{"n_layer": 8, "d_model": 384, "n_head": 3, "n_kv_head": 1, "head_dim": 128, "d_mlp": 512, "vocab_size": 16384, "activation": "swiglu", "norm": "rmsnorm", "norm_place": "pre", "norm_eps": 1e-05, "positions": "rope", "rope_base": 10000.0, "rope_fraction": 1.0, "qk_norm": true, "attn_scale": 0.0884, "bias": "none", "tie_embeddings": false, "parallel_block": false, "extras": ["capped logits"], "init": "normal", "init_std_qkv": 0.022, "init_std_o": 0.00549, "init_std_up": 0.022, "init_std_down": 0.00476, "optimizer": "soap_variant", "lr": 0.00398, "lr_mult_o": 0.86, "beta1": 0.95, "beta2": 0.99, "lr_head": 0.00384, "warmup_steps": 36, "schedule": "wsd", "decay_fraction": 0.875, "decay_shape": "sqrt", "final_lr_fraction": 0.1, "batch_tokens": [65536, 131072, 262144], "seq_len": 256, "doc_mask": false, "train_tokens": 612900000, "steps": 4701, "dataset": "wikipedia_en"}
Each number is 500 + 40 x the weight over its row's rms, rounded and kept within 0 to 999. Layers, rows and columns count from 0. Numbers have three digits each. The size before them is the row's rms in percent of the matrix's.

# layer 2 attention output (transposed), 384x384, rms 0.128, rows 8-20,136-148,264-276, columns 128-255
101:481520496422489520497477486526456484466475533593470486504483505488443515509498528521508495524514487507502486519530496526517526567541448569537478487482490460485562504403523528517460467511509572549492507479539439508534509453436487529465460448511500529501461526558494543463537610576470479456600502513385432464555426541521524502625493534443494497456472442433531460434388543492420505518424
103:569516458542463424501503428499514492503505462542555508587534458476487523502472464459507603528484536452539553444522555524521481490474539494452505451511534507457543444526507516454501515506557518495579503466479537490497461458544556482498539468527557478521446538538539491512498502467518515512419546520472483555449519455460558548513480518477494542490475403517521577560487426461520486551507
094:537418476471537502567537522466515548477496487463495558462522471562515515499536577466551624524563446509447531524520524430497531461442488486544475458496500491456485457470496413539573516468493484565564522565506434497514513474494517430564511498392560588524474502502521462526490515529526526537521485450443479519437503541469458542527509513526533511524490556537535489512457512452504444486587
092:485552462465542499483517464514512492502485502503439502613460451542499516531521490540491499460553495484513464518553452506548534508514497487519544584512512537462472564477482594421540518556481473444510559520480555572520495521561476480456504580581483449529477531482450453533481477476498468477496539510511501457495457569523533519482530536407512506534571507496382494472498519464470430449439
101:477412540486481485565474558472489563402431466498507447530540498537503494526478531430538533528506466444574495420441541532484416529497502592472487432499541454524487462472499496529529557456534529521459473437512502486485520540493479486501491501472540470482448492475408455552400501553475451481555553563553541526468542501585496538545479506564473512557490467477534534473505565554485476505535
103:472494521477459466475434529472600513498460505504488526426563511517494491530478500478495524527534525576538550513545449516426456420528466435443526502504502541574527481536501565485533508482469553437500449427496507473551560497479555545478496458474411451490526584518475537493480479515485504452386507538490437470497448530526536498555504513515413454538438483508523494607577638515389534486523
095:518495522502449459504555525481504511484537477512517532507507613529485552459446570520514517507484574500512476435530420491427519495562491510533497504501458466534489449522522534485507487454496516438487460446484490543527512479556443473559526504463482518506400449469484482518460537432503550545493478482492508480508433496500465564403464529431394523501435464469521525515486505501498498501388
096:540474520480542469500452553450491546487504533534485486425470522528490443498531490578500457552520419516470522534469529460560490512471550471442537468412481484467468467510491475464473550450409563430502527541526481475511535548541552495515506499522504475500486555519527453474456444510504564508554475521484545522477529523489496518428559427570491472404521509566541478470423529528450577432516
104:537410521465584460482526505492483571485426463510459526514487486511506543498526532485492546461454502545514501499562454584519569518533461458460543544495375537503453525519559493505439476500514556451512474508559555518476583513405497461471458561491456497450545451521529504550498494496568517482494455530433478564477529547475509487542498492401438489529540479520468524486495446458549450485490
094:557504504524491546577492514393527511527515483503563512506512431523519516520497515438509482467565508451484546442454444475414524531518505446540475454543566486550464426555492502557510431511496489538514494558519550399531549504566442507486514526436463549510495482476544454472553490500538470426439405453486472486470458504478524463458489472482406440498465477459540498478486516494537498542568
103:513521529560393533524494536480531415492514490575477520480510548495477440561480532512524492484431486541564508570526511511571455502522539468538476489511432520487481489472533505482542498483496512484454460481502566511461514472539510482517513515530474580426486499575420542540483500469507479511529511521499494425382514578550528433482436453565472385483491507482470484527518515498584471472593
097:489463543526442587538524500522509474482525513483465480437477523536462557503517478481482481481491542540501580519452510458528492605498518434483568425498482456515580517527577533490523458498494487454489482544486402504530465502587493453427513407427555508511505492557525470504482540495487503489568508469470560464487473513518459517543487513556505463441445520455453458459512493499489441473449
094:505462499535553494597533485536496488538440506462565475415515522478479504475544585422502476540561549416479482490466508601510500517476524449462521396492501496534451480481482458450490544472492510539552475474484487549462484491563523527481496413569549512548505501530493530444533526510515475520544516456487419438463511460438571520506452493486443534528568483526508563531522471540480455492481
099:499489578492468472528533497394472495562505469433521490533514511538413487455539512403456491463501538496528475520512523526490494476546557564543542473475574498502459429457496558531564449548457570485551592558500503466458442498526527473487547492486527475523531430506516472520483502480411526495496430541499549488491553448527427544480516530474455527503540485470470523515542506473479542499527
095:424556431528492543412532407509503459463450528533498474475500533539508426510439489476482511492529552488472465491440430481478520525500461472553592479542479472520501534488542509518538516489480493502530582444563479506544488583477490467408519555533443546484540520491564459503520483492522499489500567449472539425403489503534482542531502497528520481478453502531528417382414492469523473497528
103:544548516466473512477418497504474490461545481569549543499538550463453550525488486476469473441434458479533456514508480526453496520496600487424621522502567567434467538485536512531457477547459496489459509449525549484583420518455477507518531420498448522513518394466473492536467475472478566523510532420545485536543472433476505511445555540511502471510492457482552509540560452495500524472497
112:523505468541569514538482590514436490505486427505518514414527527512559518535466518485452547483482494501516465480446572463473526526475484475476496502426507479602457484486484469500471522512566494517470451505460564447452489485500576527489505474504534540546574441540539473520459489573506561559535412358468487406461581416489557551547489520520512474456433455487528552541509516499454535497471
100:573506486500469506516500521460514482522587498531535530434460497510490545501476453508471524436468507542477558477505460503448512560520553459511547503475477452423528456501496529501513543492470442551503455523543547452587499507535550551458522557439493543579596486431472554484584489504525491476506420477507478476507534487522547474519427439507478493537474478510492442516459470492445483511460
104:585480483510484563544514492526473441569535574506480528555538492522564473491482541458521470546508503527461500414468455411514523506537523510509448474574466529478497498510606510526512535491568500542528565557535471484475531483430505488450515460510549543552477419482502531503468560446458562563517429450542535501456531489431495511488415568487497501513489432510511556401514450521498478461523
103:476515447532487540593541457530478456456457496480465462465481477460419429485583515530483506532486459466487519447460548503533514481452533521453510505532529530517520494475519437446473527533411487553461563588485550507537451457468480509502492473435539461481476543518521503418551439492567517494411489441478456528529515477489508451483531473477563518447489478469466451494487556426502462521509
101:457468508508517452478503490483523551445442436579559471497537483464487581556496534493444442477535538527498472489476513434415508507509469598412484515539526509516486398431544484494537497598460449549459460474455477525444544509476540517496513521476515473448477446505533507542506617540462494433451526431415500525514430444555449458555523489513513473576506543502478525512527493496539506509524
101:452507500545474520544518414454489494459491510478547545541470533480514456537533513471429472527565507376533492443513598518502491483542471587565560441479534540529502494542507493498571479440482443518543474494501490484547493532549531512508542474512563466442518589436482568478569469502538517448469556462490505506535495526487483507489464519520536483496493508482532528512522521553500522474549
103:486500478504468503441482475509466504529512477527507476513449537463546534528577502534469555544536529489492453526513489396528473464539433488537517536536502521550513537470544484508471584510566385478557499521478534513523486575508434501509470497483481556480506538430469436503494493529478433616511500465520572508500578542494523524468443446488517464525441563472489487493539527559474492505532
100:477448499501573505395466527477497543517527545518548467501473524468579443447561468475574473535578454516423512438527467509547484477506526521495410465491511524492484496473461464466441510501454449469466491542476471485508507477528545581512573453504562412523534535447504551412495513492433421551461482449486496464561469400477529502569526535432494453495443506488490454478507580518504529491446
101:541557531531527455511513430556479515429482478454494467548533503543512426560482511490496528478504490476497461483569547583472482479520410513444494494455435423506489482463426473545521565547547504528447543481562420510435476467501508501536506513482554499484514522571595434488579495530515437551463537509404457540596502501482551486438531489545589493549469479457584519471531480448498543519455
102:490544505502501486508522575460448478433436481539476486553545500431509525497489429609461485438401448526538546562510541509478513493496469535444480532558524515526554548527504509469492482539560550511505563465462509495578501519449521454571499449508458554492505553523475446480434548499507488489417504454442500488514476507539440558506500477496507474468504512555535508489477488488571562555503
103:498477489570489444525462500534525494500563527428522513465446486552553560509488483452529484522409549435497487494504402477478510508512536448420544446523466516560480506564494535498470515518554383515474519467517474533527523476541543534520496488494515465449499524478515447505490481469642528502477497469603502465566514484472515548446532448519456541548515558529506518603501473471531501509491
093:435456522477531515460439511493448476569517512494509587495520468503475554547542527582606455422502505512531463561516563461487566490537506535529474517503541588476468518451457422514510456484549485505497427484585477508501483480535420526471446542418530535481529482474443532554558522550538449491516478587473479501511501556576461485527507519552514499525467561471463500489542545576501531463518
094:476494540558534481482514543520475473532456500455416449508449498553476550437474442524499433522493526490459510495428554593526502482538472496588476471461475466536512476455465474436471493472526583495422507460447537526480485519534471498446460541464477500486534623553485504440547454539549481495542495530431527461497449521554464492513518513493556471553498489464529511362529542536518546529408
100:474502490499375577515539553499590506473504486498514451476419501396438469495575465483436424459444477500493547471493500479481484468473600511470489479528433497395567485473487468548470543519456449480474566440490406549519418459487450450575500490498491484451512531466567547465488510505498425481553504556506489557495489483494485459467500488520505497445439446482535507549497484460520426509497
092:474542444520555548517527516523447440537443572460488487539495482490547528446539449509542472559526537509455490535530500547481566395498459490520437571517485552494502539532505601466541396440520496471450476549464423503458556493478434430517488463556508471466477549586547471480477517477455544497508559491530420570445469571548474492489506526530506447433530561479484434564467514508523499500503
099:519459516492545489454534507486461507499487484512490514455464475437374499451581499548493461471481487442506471546588544604406483526426485483515514501537528432495495496481452538501478477503525514522466464480515503482505454496532452411497526533593553457544422523482458469493500521528503432447562490445479525508551461542531409454507513511559516507414466552502483486470485483505519515497439
095:550546563483526527451436518506469467514540546455506500516518494505507506559463456476546542543500460513534482564555496504464522473521419497511438511515487460473435526539445519534480485477476516465507450521602474470406586513524532549547485473526478468580561449552495607586498572515455524442578493495480556520481549523451496521570555510532538479502527497532524527540541460551505519422540
104:546523459441477540426536499531502446489642516463479542517497422527528537504495503486514499478479483565531466552493468538563461504535465404563458496562547483483531554523529524572458514489545479454520519480482502557567482496468459516444451474441481538552533532533486533577560450509467472638548524457545514498444544522434517549449515582475484538532503487419528491514539508594523535487525
093:463472474491529542480514492406487473517541488570494454499544471551497475471430462585512455474457503515467488573461463422484466495478513449528442508495525478462593460533448500525497519462430492497471528517504470527522488535489496573461444484563446476545498453525523492398476502475438452457573485572575500518500499503554516493516452527530526532508487474547467531577496539448457498526471
102:478543518536513471523515571537452473556458559456444502541485534459477502485437446390462527533400478574483526510487545621586498517503561554415498505460482429533574517512481424544402514456499500535437533496518507500456461478489593511475458462506557521481495498504463522501479446504438543441455524488516435475422525457505424498525492479584460518487533470499503575514457495441474426491475
102:461480501413467478543519523495533527493460508448504523540461453557434499445482570520514579420491526510539504527464443472423528507511375553476580569495472449511465556563493507562517515442560533519552571512579476508544458469457435493559491427476453458491480475422541467555536465569519527523464531504411465539554510503457465585538470499537464490508570485545524510569519476505524537515521
099:479503459517543472488493529484601503533533515491513538492477462509524501474463468510508465513551497556490462467550493562545529487454511532501463493507592536500521497516443508443487492463569451510476477493434539516546475493500552475545457512532460485472459463487448517497470519426568602452494464471594527461561489496520485557483414422545517548530561517557477549591494477536474506455573
101:430478516400492576486438397472524550528462433492462530602524476505472488533504487497477473519470484405472452507493501441537555500515492503593523562460555525488538468437459480535527562471517496498488481535426512446470532481483510491488524536463495447481543426511558569558522496503507565491548493478556565483535495463571523447521448509476527490527468474500482486486452506504499505529506
# layer 2 attention value, 128x384, rms 0.135, rows 9-20, columns 128-255
097:526497448510507461477511489398499478528537565538501457525548444463513496526487497484464469433539518487532495525495578453482454498549492488521496513520539518507597482469517556514452453484437449549490484548518461446486474465453478482508548510466508495465440538543519548388569528525494516461475535540567446515484467506502481446512508493484554611430516441510502486512473567513381487535564
097:493424515515570485461543536514403493493539512518460517495520492578512495489469524515558593555537510537513540476416500450532484520518495454491461441569549483536485568508506450543498387492470480487453508539528464473502520495519497491536526503461503580458447534540552508458494489532529494515504540490468552558478471466502510544559520518490517451554411588529542481520536561473440430479460
100:483471451486441583482521480508565491537549521551544520525444498511577543451519510435541558488550497512541489552521415595516481504397515447500495550536523444461441441490467466461470491461513522529508560508555472532540522608552491515512502494578511546440478447486486548528449430507489512563452491538514506497563507531443422514521581520469534523525553479499536446506506477483461436460497
101:537487477463422535465432494475512488474526474527473444557490540481448500528491470490458569461470474423534473487451534457480535457487466504498424443510444421496465502476522530543468514492490524497496492557464496472477500556461477509591479463479494555443477507459490515519478497552517457515469462481495454526465466496473455483555542546433459636521514450478571497487462571463478455468546
100:488472486557554488514485541488596460560515556380487574472430528507533522512496533489519534454618523563446492554466480550430512470461470527509430532534542456579490553481458489485517453490395525474525500518482567470465505520524492482464546526461478505487441505429422580469570477508538562395512493511485481526590515500496488427513513489520490557496553509461480493492536521470478535539436
096:460488485492567520489559539530448495446469509472549522550517507517430484550455534528535474547475487484464482511539514496473423531535514521463516495522525518486512476470451539525475490494507548476495505509439445482563499497458477429474548492522468535491498447499458485568518503584556529507455468508451563490513535551451545441441476515482442496471519495522553477548513479463550502507504
100:541529540515485538486551499506515516468483476496548495501464495492415526498498467509485541582497508533442458530496449456546515507477511553392531505508473486537503480508457477439487511539507462520476507552534489482527475472475529505495520483539499402525483484543440517433469469541567427495469539495528475464535511496543456524450530417486483556477459530546568517527505549585453494534432
098:454518466533490498467455478510525559507505447550543518561432531498501464460460451491441513592471401477587414470485534532498528495453425507604502488553534512486508510522462506551452482470448491573468430418533521481479487515566463563498545502464518427472476473532536447445538458483474522432509488476543483469554546497439468433547571534557485509496513512517477539449503492421504514473507
098:480537451542490456500551436453473465510541469467485503526483452481556516524535469449544512515587460488529514533503509519503513573508480511509491476555513405539455497498558512607527553469435467462453460487432527520522568543504527470509536563488437483505505493485471491455483435510491539517473537457537474460447472524485426545540507530518471559470481522456494456482470516478459519587527
099:520449521559505547492516509485474491464537497568496475487500507492449528481498519481451559557498483505467438501532446597496536527561545468451496454471508479545535483497528555498561536448491515465493465487523552464510437499540489507529436505491480565510564525506490491477554528533468445477460475550514513525503502520529495488506508550533417463466522539499499561537520525490554526536514
101:548490486531493622546526484430498518535488486508527447423522509452538470508552535456448491564529464517509513460542513470482545512469528513521463504537482510472542531557443543532517462494506428495514505476485512506526445473427497466491497518487492463515521495514535458579463465560507500521498506556564540443495534562478447519460471449491480533487507523552605545556509539420498452568434
096:592498496467515411482531457548526506512586565492519545451567466473499449544492502455554498592503485498491493527408486538505523481553444491468473474527564511457591497543561510491478511551498465437504491556510477437502440507525472509555498549474498523459458530433553515491504474478563371459470505550483466496497551419494509506499487459472506505569501501515508538525480461504540550563489